Part of a small language model's weights: RMSNorm after each block.
Each number is 50 + 12 x the weight over its row's rms, rounded and kept within 0 to 99. Layers, rows and columns count from 0. The size before them is the row's rms in percent of the matrix's.

# down: layer 2 MLP down (transposed), 256x96, rms 0.0763, rows 53-76, columns 0-95
# gate: layer 2 MLP gate, 256x96, rms 0.0784, rows 54-77, columns 0-95
# up: layer 2 MLP up, 256x96, rms 0.0778, rows 54-77, columns 0-95
down53 106:47 39 70 44 33 43 51 65 43 37 59 50 58 31 56 41 51 49 38 42 54 37 31 59 58 49 37 46 44 66 20 35 51 54 54 70 19 57 49 43 47 47 46 57 71 60 46 57 59 71 51 26 75 61 44 57 57 52 63 66 40 58 64 58 53 30 57 42 40 35 55 68 26 47 38 47 50 49 58 47 60 46 54 67 50 65 52 59 49 44 51 65 56 32 82 59
gate54 098:55 52 65 46 76 62 48 62 50 65 42 58 55 48 50 55 59 55 37 52 62 46 70 57 50 73 68 55 53 50 49 85 49 58 42 59 44 56 47 46 54 41 62 28 47 71 50 59 40 51 63 27 59 64 49 50 74 45 38 48 82 40 64 35 55 28 45 37 54 56 30 39 61 37 50 48 70 46 62 40 38 56 55 59 57 44 69 66 72 31 42 38 51 48 46 52
up54 083:43 53 61 50 33 46 54 36 50 31 50 57 46 42 58 52 31 38 55 45 43 59 48 50 45 39 45 62 67 67 62 24 87 52 68 53 46 29 57 55 21 54 36 54 54 18 68 24 59 42 48 56 31 47 51 59 35 45 55 65 54 57 37 75 39 45 49 68 52 46 63 62 47 44 38 49 26 48 39 51 59 49 63 42 42 38 44 58 50 33 50 58 42 39 54 54
down54 088:54 67 52 43 49 47 52 40 33 44 47 46 51 63 34 54 33 76 53 30 71 44 36 71 54 53 51 57 64 59 63 46 51 33 41 55 41 32 52 66 46 46 48 45 43 29 50 52 65 42 59 35 41 71 38 54 37 52 53 59 44 70 73 50 41 38 52 65 35 59 48 37 57 20 36 41 45 62 52 39 37 65 46 46 34 40 64 53 73 41 27 37 53 53 67 69
gate55 093:45 57 63 56 50 50 66 50 59 58 35 51 66 52 56 45 59 44 56 40 55 58 46 59 32 26 53 45 61 41 17 26 86 42 44 62 59 16 63 45 43 38 54 71 69 40 54 56 40 42 57 43 54 47 46 69 70 54 49 47 64 32 51 38 32 64 46 66 56 32 46 58 53 41 52 62 49 48 48 51 49 35 60 60 61 62 56 47 54 63 80 46 45 37 46 51
up55 086:43 38 57 58 31 87 47 50 41 47 44 31 39 40 58 35 44 46 54 52 51 45 55 31 57 54 66 40 58 53 29 70 68 53 33 44 66 50 63 34 64 60 40 39 40 44 56 66 55 44 56 59 53 49 38 52 59 33 49 60 44 52 55 47 43 57 47 39 65 49 54 32 46 45 44 49 51 27 68 12 38 49 45 49 52 83 37 54 52 33 64 51 44 57 29 60
down55 080:36 55 62 50 43 47 38 62 55 52 47 50 34 35 59 56 17 54 61 44 27 62 66 42 61 23 31 35 51 77 47 62 56 41 36 34 69 57 55 44 68 54 52 50 46 53 31 49 59 47 46 53 52 43 39 54 47 41 65 27 54 68 59 72 44 52 40 50 37 49 33 42 65 54 29 44 63 53 73 47 52 31 60 47 37 54 34 35 36 62 48 61 64 40 40 49
gate56 106:47 67 29 48 50 33 54 56 42 56 32 45 67 33 49 46 48 61 43 51 68 23 40 66 74 34 49 49 54 68 49 35 65 59 54 79 54 35 43 29 22 47 64 40 35 52 58 53 57 40 49 30 48 51 61 48 72 59 52 68 37 53 51 59 44 65 61 47 54 49 32 39 49 39 46 37 68 48 59 32 51 70 54 57 55 35 58 56 70 61 53 50 42 37 48 45
up56 110:39 46 34 43 55 41 69 45 54 68 44 37 45 47 33 46 27 53 38 43 38 63 35 53 63 52 36 60 64 51 57 42 84 38 50 46 46 26 52 56 43 41 48 47 56 71 52 59 49 45 49 48 20 58 32 51 56 49 41 58 56 71 43 40 64 76 75 61 64 40 65 57 70 60 70 56 57 49 53 57 30 44 64 33 58 42 58 59 49 58 48 40 41 73 54 53
down56 103:44 42 43 34 44 27 42 53 56 47 64 51 17 44 55 36 45 34 37 58 15 68 56 43 46 55 53 59 38 33 43 51 49 46 71 53 51 36 75 37 53 45 66 64 55 51 45 48 33 57 54 54 47 75 35 50 36 31 47 75 67 27 31 49 45 46 48 47 62 61 45 58 52 45 61 55 33 40 42 56 48 32 28 50 45 58 56 28 52 44 55 53 59 66 49 44
gate57 104:70 45 43 63 47 64 50 67 47 58 54 74 47 48 51 46 39 53 33 62 52 22 45 58 58 66 36 38 63 57 45 45 56 58 35 46 71 50 58 36 59 42 53 57 27 61 76 35 41 38 46 28 41 47 45 49 56 50 51 61 61 55 47 62 50 31 77 55 65 66 45 34 51 46 62 43 51 51 56 51 74 78 56 43 58 61 53 75 44 50 50 57 41 51 19 47
up57 098:67 54 49 35 37 34 74 44 57 45 45 59 57 67 49 62 39 44 48 47 64 33 75 65 50 37 32 43 67 33 57 16 58 44 68 45 62 49 39 39 44 50 49 39 55 45 46 46 78 61 52 70 52 65 69 64 49 68 41 58 27 32 49 38 49 55 35 30 55 38 61 50 36 50 48 71 36 45 60 51 38 52 59 38 38 45 49 37 65 44 43 41 54 47 52 48
down57 096:42 48 37 61 46 45 61 63 64 47 62 55 37 38 44 31 63 15 52 36 33 32 46 60 53 70 48 62 66 64 45 53 39 35 41 47 51 32 67 63 44 72 66 51 62 33 53 54 40 47 72 53 32 52 59 50 66 46 50 47 43 32 63 37 75 47 39 59 31 49 57 54 60 43 66 56 44 40 38 64 55 46 34 58 57 68 38 34 49 55 66 70 51 46 43 37
gate58 095:61 49 65 53 49 52 61 43 43 66 33 65 47 44 39 87 40 49 49 28 71 35 51 61 53 31 63 62 65 46 45 54 37 69 40 44 17 47 46 55 48 48 64 42 40 48 46 42 46 57 53 45 55 43 47 58 41 29 48 47 61 47 49 48 51 50 61 28 61 47 42 52 43 37 42 57 72 23 64 62 52 53 44 85 67 54 55 41 63 48 61 69 50 42 45 33
up58 096:62 43 48 44 49 45 71 54 45 74 45 55 43 39 40 61 45 55 68 49 51 59 38 46 35 40 68 37 48 29 50 49 37 52 37 60 42 53 52 53 51 50 52 53 46 62 35 86 30 49 66 49 58 64 58 43 47 40 53 45 61 44 43 58 51 52 63 39 38 45 24 66 36 55 48 66 37 49 62 60 48 15 36 74 29 70 50 37 46 64 80 39 50 43 47 49
down58 094:52 48 56 41 33 49 49 36 52 50 70 62 63 52 28 40 59 50 51 44 46 68 25 40 44 61 65 52 39 43 33 36 52 44 49 62 25 44 59 68 45 56 66 44 41 48 24 56 49 62 43 39 41 60 50 51 48 52 64 32 65 44 61 46 48 56 31 41 56 70 28 54 35 78 47 61 57 41 67 46 70 51 29 62 24 47 53 43 51 58 30 40 47 60 59 68
gate59 113:38 53 48 61 64 47 55 63 51 70 40 56 70 42 57 49 53 35 53 61 45 43 57 59 39 72 42 62 39 46 27 40 71 49 62 54 36 31 56 53 21 47 57 61 55 48 43 30 55 34 26 61 47 46 61 63 74 39 31 63 61 37 39 27 55 48 39 40 59 68 47 50 40 45 54 46 64 43 44 28 50 54 37 64 51 23 69 54 40 43 36 66 58 51 46 54
up59 113:57 36 43 31 37 51 55 40 50 20 41 41 18 57 47 52 54 51 56 24 47 50 51 40 49 29 52 41 70 55 67 40 33 50 47 65 66 57 41 56 52 50 62 51 49 49 53 60 38 63 69 43 48 37 39 35 38 67 61 39 33 69 50 86 47 56 47 52 40 28 53 30 47 40 53 56 32 51 70 57 41 48 71 40 53 67 45 43 48 67 57 45 51 47 50 47
down59 126:49 48 52 44 54 56 48 56 49 45 48 23 33 54 48 52 46 49 50 59 38 47 70 57 43 46 35 59 71 63 85 51 35 38 44 12 80 49 39 48 65 61 48 39 56 38 44 66 72 53 56 69 37 48 47 29 53 53 61 38 53 71 50 63 76 35 52 55 46 44 41 53 60 40 55 45 53 55 55 51 33 62 56 49 51 55 50 47 49 48 49 48 43 63 14 50
gate60 090:51 60 35 63 43 78 44 47 59 59 29 59 40 37 63 60 60 68 73 65 46 62 65 52 50 60 16 59 50 41 28 78 58 50 73 52 49 45 41 37 61 41 56 42 51 56 58 39 65 46 52 36 53 57 44 46 58 35 31 67 52 39 45 57 46 33 55 48 58 42 56 44 59 43 44 80 58 45 59 36 61 75 40 48 38 50 69 59 56 44 36 49 61 42 53 44
up60 087:50 40 44 43 46 46 56 52 49 69 44 53 51 54 64 32 55 58 47 72 81 51 72 45 47 55 47 56 52 34 42 61 67 55 61 50 64 55 57 47 55 61 40 21 61 50 44 65 61 45 34 44 78 58 46 56 58 39 60 64 58 37 53 43 58 31 69 70 43 57 70 55 57 59 48 50 22 47 70 34 59 56 37 14 59 44 54 50 42 31 61 39 58 50 57 53
down60 098:52 39 51 50 55 54 62 56 45 49 54 65 37 41 47 51 72 68 48 56 66 49 35 45 54 67 66 35 55 44 21 45 59 74 56 84 25 66 50 55 53 73 56 56 51 50 36 47 48 61 44 36 64 44 45 72 42 44 40 62 64 55 58 64 46 67 41 53 58 44 37 62 23 53 54 38 44 45 56 64 59 36 59 55 49 55 39 55 48 27 40 64 33 50 78 53
gate61 086:63 60 54 53 37 70 51 52 54 58 28 77 40 64 30 54 37 58 67 61 61 41 57 49 59 41 36 50 50 51 44 37 44 43 59 41 46 45 59 49 65 21 49 26 60 36 59 43 51 47 63 58 24 24 48 44 61 61 41 55 57 42 38 41 69 57 58 69 46 38 36 19 46 39 32 38 57 56 47 43 67 61 44 46 59 43 65 52 42 46 38 39 69 38 45 57
up61 086:58 48 21 53 64 42 39 54 55 56 53 52 59 32 42 55 28 64 53 33 64 43 43 71 64 83 60 59 51 42 56 48 61 65 43 47 40 45 52 33 36 67 49 69 42 53 55 65 52 55 56 36 47 63 37 41 79 53 57 35 37 52 63 58 60 76 41 57 68 59 49 66 62 57 49 71 65 35 43 54 78 44 51 43 44 60 47 44 47 48 57 61 49 45 71 44
down61 091:65 36 42 53 39 48 40 50 51 34 58 63 72 51 44 50 45 48 29 45 51 41 50 59 48 38 53 43 45 30 73 69 65 72 54 64 70 41 62 37 59 34 47 58 56 54 71 58 45 42 57 41 68 37 51 30 61 50 38 47 41 66 54 35 34 73 69 46 46 58 33 48 61 63 38 29 52 60 35 66 55 54 51 45 36 66 56 74 51 35 36 40 60 55 69 55
gate62 128:49 52 50 43 36 44 54 67 61 74 29 74 51 42 38 68 37 50 37 38 32 51 73 70 56 66 41 39 60 53 48 64 49 66 53 51 39 47 36 47 43 29 48 59 53 65 46 50 66 39 52 43 46 51 45 67 53 54 55 51 59 52 27 59 75 32 60 60 73 51 29 29 42 33 53 54 48 41 41 51 45 64 59 56 62 49 67 70 76 49 34 60 56 45 38 48
up62 124:36 48 53 57 46 67 39 23 36 31 64 28 61 68 56 53 71 39 47 51 64 57 54 23 60 46 55 69 56 47 48 32 53 40 34 46 50 46 58 60 62 62 57 40 61 32 38 51 23 47 61 79 62 44 55 55 47 46 47 62 55 32 64 38 36 51 44 35 43 50 59 45 70 60 36 55 53 59 51 45 50 27 56 51 49 43 31 39 42 50 48 43 63 76 51 69
down62 109:61 55 60 48 58 75 39 51 48 59 37 70 46 51 55 79 49 18 52 47 47 32 56 72 65 58 59 37 71 49 40 60 75 50 43 56 63 46 67 56 54 43 56 42 58 45 63 38 51 43 43 63 52 56 60 53 75 44 54 40 75 46 71 67 42 40 62 46 64 47 51 33 50 20 54 74 55 50 40 58 45 50 34 51 65 34 56 62 53 60 57 57 48 39 54 42
gate63 106:61 40 51 59 66 28 65 38 62 62 46 66 28 52 46 68 57 24 35 39 51 59 61 63 90 48 53 32 53 47 53 44 51 61 66 65 30 47 36 45 33 43 66 53 56 62 52 55 66 42 55 39 49 52 85 53 65 47 53 43 66 51 55 56 57 58 52 41 50 58 40 46 52 27 49 63 52 47 53 49 59 66 46 56 37 48 64 60 39 64 29 63 52 44 46 35
up63 115:71 57 44 52 53 19 45 36 52 46 62 41 17 48 36 38 43 49 54 66 56 50 39 63 73 26 53 40 26 47 59 35 52 52 58 55 45 36 47 61 43 66 55 39 59 74 50 32 69 59 45 38 49 38 73 60 58 48 54 43 49 45 69 70 28 58 33 42 57 52 46 54 48 55 62 62 59 66 39 35 45 56 40 36 44 39 51 46 29 61 47 52 46 41 58 69
down63 108:57 57 47 37 27 46 52 29 59 55 69 44 44 50 55 53 54 45 28 41 48 69 36 41 34 41 46 47 47 42 33 57 61 45 61 57 54 48 61 59 28 54 18 87 60 58 69 57 52 41 63 39 68 34 39 56 50 37 55 71 62 48 70 52 39 62 59 37 57 55 70 54 22 51 54 73 41 51 40 50 60 49 52 59 68 36 39 56 54 60 55 54 59 44 49 52
gate64 103:37 64 60 55 56 26 44 52 40 44 53 58 69 61 25 84 42 60 56 40 56 52 76 64 48 50 62 72 57 56 47 31 49 51 43 36 47 52 60 48 60 27 68 52 56 64 74 56 54 45 60 53 56 44 47 55 29 39 79 71 57 41 50 53 58 64 67 42 43 46 30 60 50 48 64 56 60 38 56 33 49 47 58 57 55 47 62 42 30 40 54 67 41 56 51 63
up64 116:65 39 41 68 40 43 59 29 49 34 52 59 43 49 35 32 54 58 46 60 49 34 54 65 55 53 60 63 71 44 32 55 57 67 39 44 65 50 49 57 37 52 52 47 43 37 53 45 48 51 60 39 50 40 76 40 72 23 27 30 50 75 47 52 45 39 30 30 48 44 48 57 42 51 39 59 60 68 69 53 63 77 41 50 42 43 55 39 48 59 36 61 60 46 31 36
down64 097:52 58 45 40 41 35 69 50 47 49 53 70 49 28 36 38 59 56 54 45 31 58 60 53 37 62 42 38 57 54 33 56 47 39 28 64 67 43 41 60 36 73 57 62 53 41 49 32 32 56 62 41 41 61 40 67 97 58 23 47 51 48 56 41 69 51 44 58 49 54 52 54 50 47 52 37 48 72 52 45 54 47 47 35 61 41 77 60 44 60 49 64 50 69 58 49
gate65 099:52 51 50 49 50 61 49 47 58 51 42 65 48 37 40 70 61 61 69 62 24 44 55 62 64 30 40 59 47 72 35 33 40 55 51 40 53 48 47 30 71 36 52 58 51 61 45 45 69 44 48 41 44 52 40 77 52 30 36 69 46 39 30 40 65 42 29 34 55 43 46 43 47 46 65 48 43 56 43 34 29 24 49 44 43 30 47 48 50 62 59 51 57 23 55 66
up65 098:36 56 37 39 34 57 60 47 38 52 61 63 66 72 62 47 70 61 73 44 42 40 59 39 48 61 27 58 35 60 40 32 49 60 56 42 60 46 64 57 35 38 42 58 71 48 44 64 65 70 37 48 66 66 49 68 40 33 51 45 62 53 27 56 68 45 45 56 44 67 48 41 38 48 78 50 51 49 39 54 27 37 60 32 53 56 58 52 50 71 57 39 65 47 63 42
down65 111:34 59 37 37 37 50 64 70 51 42 61 62 49 59 45 60 65 47 59 75 64 33 38 59 41 71 74 34 46 26 30 25 36 39 70 74 28 69 55 53 40 57 55 63 46 34 57 55 62 59 31 45 36 45 40 57 45 56 45 56 44 46 50 61 57 59 41 43 50 48 42 55 30 55 64 61 58 50 48 74 52 57 55 56 39 51 56 40 42 46 37 40 31 36 58 41
gate66 102:46 45 44 60 39 30 63 47 73 48 58 54 66 70 41 53 58 72 68 52 33 45 58 58 42 66 41 70 45 37 59 51 40 53 77 57 34 45 54 51 65 41 68 48 65 42 48 42 50 27 25 64 40 48 70 49 69 50 49 41 54 22 39 49 51 37 57 54 76 69 21 35 38 48 58 44 55 47 41 60 47 47 29 44 50 41 54 57 57 57 47 48 52 36 58 50
up66 097:41 81 50 48 42 55 53 63 31 58 56 43 71 39 51 69 72 41 74 59 64 53 40 33 41 56 51 56 56 58 47 54 53 54 64 53 52 71 62 71 34 50 36 67 55 35 38 36 59 54 61 60 56 53 46 45 44 42 48 62 50 58 51 36 52 38 67 35 45 51 47 24 60 47 42 47 55 64 43 40 56 68 44 60 21 32 41 70 34 58 21 54 33 49 53 56
down66 159:51 53 56 34 47 47 59 63 54 49 49 68 52 43 50 54 51 44 52 52 47 53 22 52 51 52 45 36 36 53 15 28 55 74 47 90 18 69 53 42 38 47 51 60 41 51 51 25 53 49 33 27 52 61 62 76 49 44 40 47 53 47 51 50 42 57 48 38 52 41 51 48 41 58 53 48 49 52 51 45 65 43 54 66 56 43 49 47 42 52 47 55 49 27 87 52
gate67 110:43 43 65 53 58 57 56 52 63 53 40 77 42 65 38 63 66 43 61 32 43 42 59 53 62 25 50 50 61 33 47 48 39 56 72 63 32 43 52 46 44 33 71 51 36 47 51 19 45 61 57 40 58 58 53 54 53 55 29 39 51 59 38 52 48 50 59 68 66 42 19 46 39 23 47 49 54 42 51 74 39 68 44 49 50 61 47 53 80 57 56 51 61 38 59 49
up67 101:36 64 38 64 44 50 47 42 60 57 45 63 57 60 47 56 56 52 66 57 61 19 49 56 39 65 61 70 59 43 28 56 33 51 62 60 42 59 59 61 47 47 60 55 45 31 25 30 56 45 34 66 48 56 62 52 56 41 45 45 03 39 26 42 41 44 69 49 52 51 36 23 48 40 52 62 61 47 58 37 36 46 47 48 54 68 48 54 52 55 51 63 45 65 51 38
down67 101:55 45 40 55 34 57 32 62 34 52 30 33 92 57 59 54 39 58 48 76 42 24 54 70 48 68 55 59 62 59 58 51 59 43 59 42 42 49 53 56 59 55 33 59 53 44 58 60 43 41 62 59 65 40 41 44 42 70 47 43 27 36 45 48 64 55 39 53 69 32 58 35 57 40 32 42 45 58 48 46 57 37 46 55 53 60 68 40 53 41 77 62 40 46 37 62
gate68 095:33 50 58 51 73 45 58 57 59 46 47 50 47 57 53 48 57 35 19 38 50 52 58 53 51 52 69 26 49 44 33 37 51 56 33 56 58 35 51 44 61 50 53 65 40 30 55 53 48 61 47 56 63 48 39 67 64 36 61 64 48 62 50 62 30 44 38 55 60 48 39 39 11 37 40 40 69 50 38 71 41 42 42 52 42 77 58 43 66 51 42 53 76 61 38 36
up68 099:54 36 47 58 69 68 52 40 39 65 46 29 35 28 72 48 39 47 46 60 36 68 55 52 34 46 52 51 50 43 44 49 52 52 68 75 37 60 44 44 52 42 52 58 40 44 30 71 76 51 29 73 74 47 50 47 52 65 33 61 44 35 26 45 42 48 35 37 28 43 37 41 55 49 52 37 40 55 57 62 67 30 57 49 65 37 32 56 52 54 44 56 50 43 54 53
down68 095:39 51 66 55 50 44 29 46 52 75 46 45 51 57 37 33 45 60 50 31 32 52 54 53 31 48 62 41 51 39 27 64 51 42 48 47 57 42 70 62 39 55 66 43 49 25 40 50 55 63 37 36 68 30 59 50 64 27 42 53 57 37 57 41 30 58 37 42 45 59 41 29 34 45 44 52 51 48 66 62 48 43 30 30 49 61 44 54 52 31 51 62 56 35 57 16
gate69 096:43 47 39 57 39 61 57 55 50 50 39 46 46 27 63 79 45 50 62 51 30 49 37 55 42 38 17 63 52 60 50 24 39 42 56 42 24 25 56 45 72 49 55 46 48 40 35 30 50 32 58 47 52 62 75 54 56 36 52 45 45 40 42 57 58 41 59 44 54 56 45 49 34 37 64 47 44 36 48 57 41 60 51 45 68 43 61 45 54 52 35 79 73 41 40 44
up69 111:36 29 41 45 44 48 55 62 34 60 44 62 32 50 44 45 53 44 39 59 56 60 64 45 46 44 40 25 53 58 48 55 41 50 25 33 44 46 59 40 55 46 29 42 18 65 51 71 32 45 34 56 57 37 79 57 68 52 55 49 43 52 67 30 76 55 47 44 45 63 52 50 54 56 58 22 35 37 62 65 52 72 52 45 66 37 47 47 55 52 54 54 55 69 49 46
down69 105:53 25 61 37 65 53 59 72 62 85 54 49 49 64 42 25 65 59 48 51 35 38 46 48 37 36 80 55 52 54 53 37 65 68 54 55 53 45 53 47 39 69 67 26 73 61 47 43 39 75 33 54 48 42 56 49 36 48 31 39 51 54 45 51 69 53 46 45 53 49 60 54 40 54 58 50 60 36 45 57 33 66 65 52 52 49 36 58 75 45 35 44 56 45 57 54
gate70 100:70 43 47 50 68 51 56 44 58 45 39 31 50 61 53 68 55 50 41 47 52 60 45 67 50 33 65 44 39 71 32 77 54 51 48 55 28 63 23 54 48 33 68 51 51 51 53 62 66 49 55 37 49 44 28 71 58 42 67 47 50 58 67 54 59 60 73 34 67 55 44 47 46 37 57 49 59 34 42 55 50 61 52 62 66 74 61 61 61 63 36 58 30 34 44 35
up70 121:33 59 57 60 41 40 66 60 42 44 51 75 19 38 41 42 70 39 49 44 35 49 58 45 68 51 50 36 49 41 62 24 50 48 37 63 61 30 53 53 35 57 24 54 46 50 54 35 54 41 33 48 75 68 56 49 29 55 25 53 42 54 47 51 56 38 30 77 45 34 48 41 46 47 60 59 44 54 60 67 52 57 49 42 46 38 55 38 67 58 56 59 57 65 53 68
down70 126:55 70 51 53 31 51 30 74 47 49 40 24 36 50 39 49 53 47 38 49 44 37 66 38 53 49 52 32 54 49 65 79 54 68 35 72 75 28 54 35 40 53 48 45 50 48 58 38 68 50 59 63 52 67 62 30 43 41 34 34 49 37 33 52 65 42 40 73 31 56 41 54 64 39 56 56 54 59 53 70 43 46 50 43 44 30 54 63 45 58 50 56 55 32 52 46
gate71 108:70 56 53 53 38 46 67 53 56 58 49 50 40 48 28 75 42 65 45 18 59 51 73 50 55 47 39 49 62 44 53 42 53 53 53 48 48 47 27 49 42 29 77 37 87 34 59 62 45 69 49 47 26 29 37 48 73 53 43 42 64 48 52 59 57 44 45 51 54 56 36 43 32 36 45 30 50 37 38 53 55 69 61 39 46 44 59 54 51 41 49 57 54 60 41 60
up71 098:52 54 43 38 40 70 56 47 44 56 55 49 44 44 34 57 65 59 61 19 39 69 22 31 49 52 33 51 42 50 59 51 39 33 61 47 22 53 52 56 58 42 59 52 55 37 63 65 52 74 47 61 47 27 40 18 61 41 51 52 62 61 56 47 66 60 45 51 44 47 48 40 28 47 18 33 41 42 47 65 61 48 64 39 60 55 47 46 57 46 52 57 37 71 39 48
down71 085:53 42 73 46 58 59 34 46 35 60 38 54 69 46 50 11 60 58 54 45 35 63 57 66 48 62 43 54 47 45 54 39 64 39 41 42 53 44 72 53 39 27 61 61 59 51 52 50 43 60 39 46 47 70 27 59 61 47 65 61 33 58 51 49 58 40 35 36 63 41 57 34 37 53 43 58 42 55 43 46 69 56 48 60 71 66 38 40 67 22 64 70 57 54 35 60
gate72 100:40 53 51 55 50 52 47 35 38 56 51 40 38 19 65 51 59 50 33 57 64 45 54 55 71 51 41 51 62 44 29 64 51 48 34 38 87 33 43 66 59 33 46 40 56 54 37 45 59 45 61 52 52 57 47 73 61 61 45 23 36 51 71 56 47 48 49 67 49 23 52 55 26 44 31 41 34 39 57 30 62 47 48 47 52 34 56 47 50 42 64 51 65 58 50 67
up72 104:42 47 46 62 42 48 50 46 57 55 44 59 60 44 41 50 48 58 65 53 73 42 29 56 63 69 54 48 69 39 28 64 63 32 54 50 47 29 80 43 49 52 37 61 52 51 41 38 39 51 40 64 53 51 48 39 67 76 38 49 44 47 38 47 29 45 54 42 37 34 45 57 39 56 23 34 22 73 69 58 50 34 61 64 47 46 44 56 35 35 39 54 68 54 61 53
down72 095:55 53 40 47 33 57 30 47 55 67 48 46 64 51 47 44 31 48 41 44 65 42 66 31 50 27 38 31 51 55 57 70 73 59 53 40 75 70 61 31 47 53 40 30 34 48 64 36 76 49 47 37 83 54 62 45 44 59 50 59 55 62 56 49 47 50 64 47 35 70 37 78 57 44 51 42 52 68 46 49 51 53 50 40 46 57 52 51 46 61 37 36 46 28 56 54
gate73 097:27 48 43 35 69 49 59 58 35 37 48 46 47 40 37 55 47 53 52 32 51 27 58 73 38 62 58 64 50 34 24 61 47 55 40 60 43 46 37 47 35 30 53 39 40 59 51 47 51 56 36 47 50 47 55 63 54 40 76 33 47 40 32 39 57 50 75 56 55 46 33 31 57 36 62 38 47 59 33 81 59 58 36 34 52 76 53 56 42 55 61 56 33 42 47 57
up73 091:38 23 46 47 62 49 44 53 31 25 55 49 62 41 50 39 55 52 53 55 43 37 41 67 46 61 62 54 45 19 59 43 50 44 44 55 49 47 47 63 49 51 63 42 47 44 44 65 48 53 50 71 60 61 60 66 50 36 76 38 51 22 39 49 60 56 64 67 45 53 31 46 24 46 67 58 35 66 65 73 52 57 41 25 60 59 58 57 39 73 71 59 44 54 48 47
down73 095:50 47 54 38 51 55 58 56 52 48 56 55 42 28 53 37 44 47 40 43 09 61 51 44 65 38 26 45 34 43 45 48 49 68 55 50 49 49 75 57 63 40 62 48 55 25 22 45 61 42 56 55 41 76 64 66 55 52 59 57 50 39 40 46 40 47 48 50 21 46 56 55 66 53 34 65 46 76 65 59 58 55 51 56 45 29 31 57 49 50 51 30 66 34 49 49
gate74 103:52 65 33 37 55 67 40 67 55 52 25 67 41 50 52 70 46 48 41 50 63 58 57 59 37 65 48 45 48 60 56 82 57 75 58 33 47 51 44 58 41 42 42 48 45 46 57 59 58 41 56 15 16 58 46 51 46 42 43 62 60 64 52 58 58 31 38 56 62 60 28 52 65 44 53 62 48 60 56 38 29 67 56 63 51 58 52 55 49 65 69 32 38 52 48 45
up74 091:48 64 54 63 32 10 52 49 42 54 66 75 54 65 51 52 55 46 69 59 36 39 37 69 82 47 57 57 41 34 47 35 40 59 50 63 58 43 62 61 42 45 74 44 62 50 39 33 53 66 46 48 60 31 55 59 56 60 57 46 36 33 47 54 49 61 34 42 43 42 50 40 56 41 59 56 63 69 57 56 52 48 60 33 57 55 59 46 44 46 32 76 66 35 39 48
down74 106:67 44 40 58 59 45 59 44 42 17 34 28 59 64 37 69 57 55 25 57 45 58 52 71 46 54 48 65 48 53 66 60 41 27 60 54 64 50 55 42 45 73 36 43 60 42 66 73 64 65 43 39 31 53 41 44 52 68 47 49 53 57 31 69 72 52 55 53 49 57 40 48 85 51 37 51 38 61 50 56 39 45 66 45 60 45 51 53 60 63 51 46 36 53 49 45
gate75 090:41 41 28 65 29 39 36 42 59 50 43 61 51 42 75 40 51 45 43 62 61 50 50 57 48 68 55 44 58 63 47 58 57 28 36 53 58 40 44 58 39 43 52 59 50 45 52 52 38 63 08 43 65 58 34 66 67 47 25 29 65 54 46 62 51 53 67 56 66 47 35 52 30 47 38 42 34 34 66 56 69 42 41 40 54 41 68 53 31 64 55 47 47 50 41 48
up75 088:58 34 41 68 29 64 33 53 46 55 45 55 78 49 75 45 57 82 58 59 64 33 37 58 64 46 58 52 64 47 56 50 58 26 42 50 67 58 74 55 70 48 49 53 47 56 56 42 43 51 53 45 26 52 51 35 46 60 52 64 33 35 42 66 55 45 45 44 62 52 30 63 52 57 62 36 40 46 43 40 46 57 44 52 72 41 51 51 30 42 71 59 51 36 26 58
down75 079:52 49 40 34 23 59 46 45 28 63 49 53 70 55 22 61 28 62 51 44 65 40 49 44 60 47 39 57 50 45 34 66 69 59 33 58 70 49 55 47 43 45 48 39 57 61 40 39 78 52 41 54 66 49 69 38 30 66 40 42 59 56 50 46 28 64 51 53 50 43 35 45 49 70 37 32 44 55 46 37 72 45 49 32 40 62 57 48 61 35 53 51 68 38 63 57
gate76 104:72 50 39 63 70 51 55 43 49 63 39 57 33 42 37 65 50 59 40 28 51 52 36 54 49 39 51 59 44 57 38 59 77 65 60 54 26 43 43 55 41 36 77 36 52 49 33 54 67 53 45 36 55 45 59 42 61 49 62 43 65 52 47 47 59 57 66 30 47 73 24 73 67 40 54 47 32 39 58 55 42 47 42 55 58 33 42 41 75 57 62 46 50 49 66 34
up76 098:17 43 44 52 54 70 37 52 42 44 62 63 46 46 35 50 35 32 71 43 36 68 51 45 45 38 49 39 55 49 59 52 31 62 53 31 48 59 49 64 55 51 68 18 71 43 68 52 36 33 61 61 31 52 51 37 46 62 37 42 31 57 52 36 56 67 51 51 39 28 57 35 59 44 31 40 52 59 54 41 48 53 58 69 40 34 43 43 32 34 56 60 49 66 49 51
down76 100:29 30 44 61 46 52 43 45 62 39 37 35 44 54 45 52 42 39 41 66 52 47 50 49 51 36 28 53 64 69 52 58 40 35 37 57 43 35 51 49 51 64 45 66 41 44 41 52 51 49 45 39 57 61 18 39 58 55 47 37 38 65 32 53 45 41 28 69 63 27 25 30 57 70 45 30 42 44 74 32 60 44 50 39 34 35 54 32 64 54 64 57 50 42 55 55
gate77 097:41 40 47 67 50 70 47 52 83 68 55 66 48 62 49 53 44 67 64 60 76 78 46 61 57 57 57 34 45 55 49 64 27 59 45 30 31 57 36 47 55 39 63 55 52 49 53 51 79 36 51 58 33 46 47 49 61 53 61 37 55 65 43 45 65 52 45 35 46 64 35 52 67 39 60 70 58 47 33 44 50 32 53 57 48 34 55 60 40 43 31 48 40 50 56 69
up77 094:40 39 64 33 37 29 62 63 44 25 38 63 18 60 43 62 60 50 39 49 38 34 58 54 74 38 48 58 68 38 36 62 55 39 48 55 49 44 46 71 32 46 52 37 55 54 70 52 51 50 44 47 68 48 55 59 65 42 67 58 35 50 40 47 45 57 38 74 44 34 42 61 40 44 49 43 51 37 61 68 60 40 77 40 57 40 27 29 49 39 53 52 57 44 46 40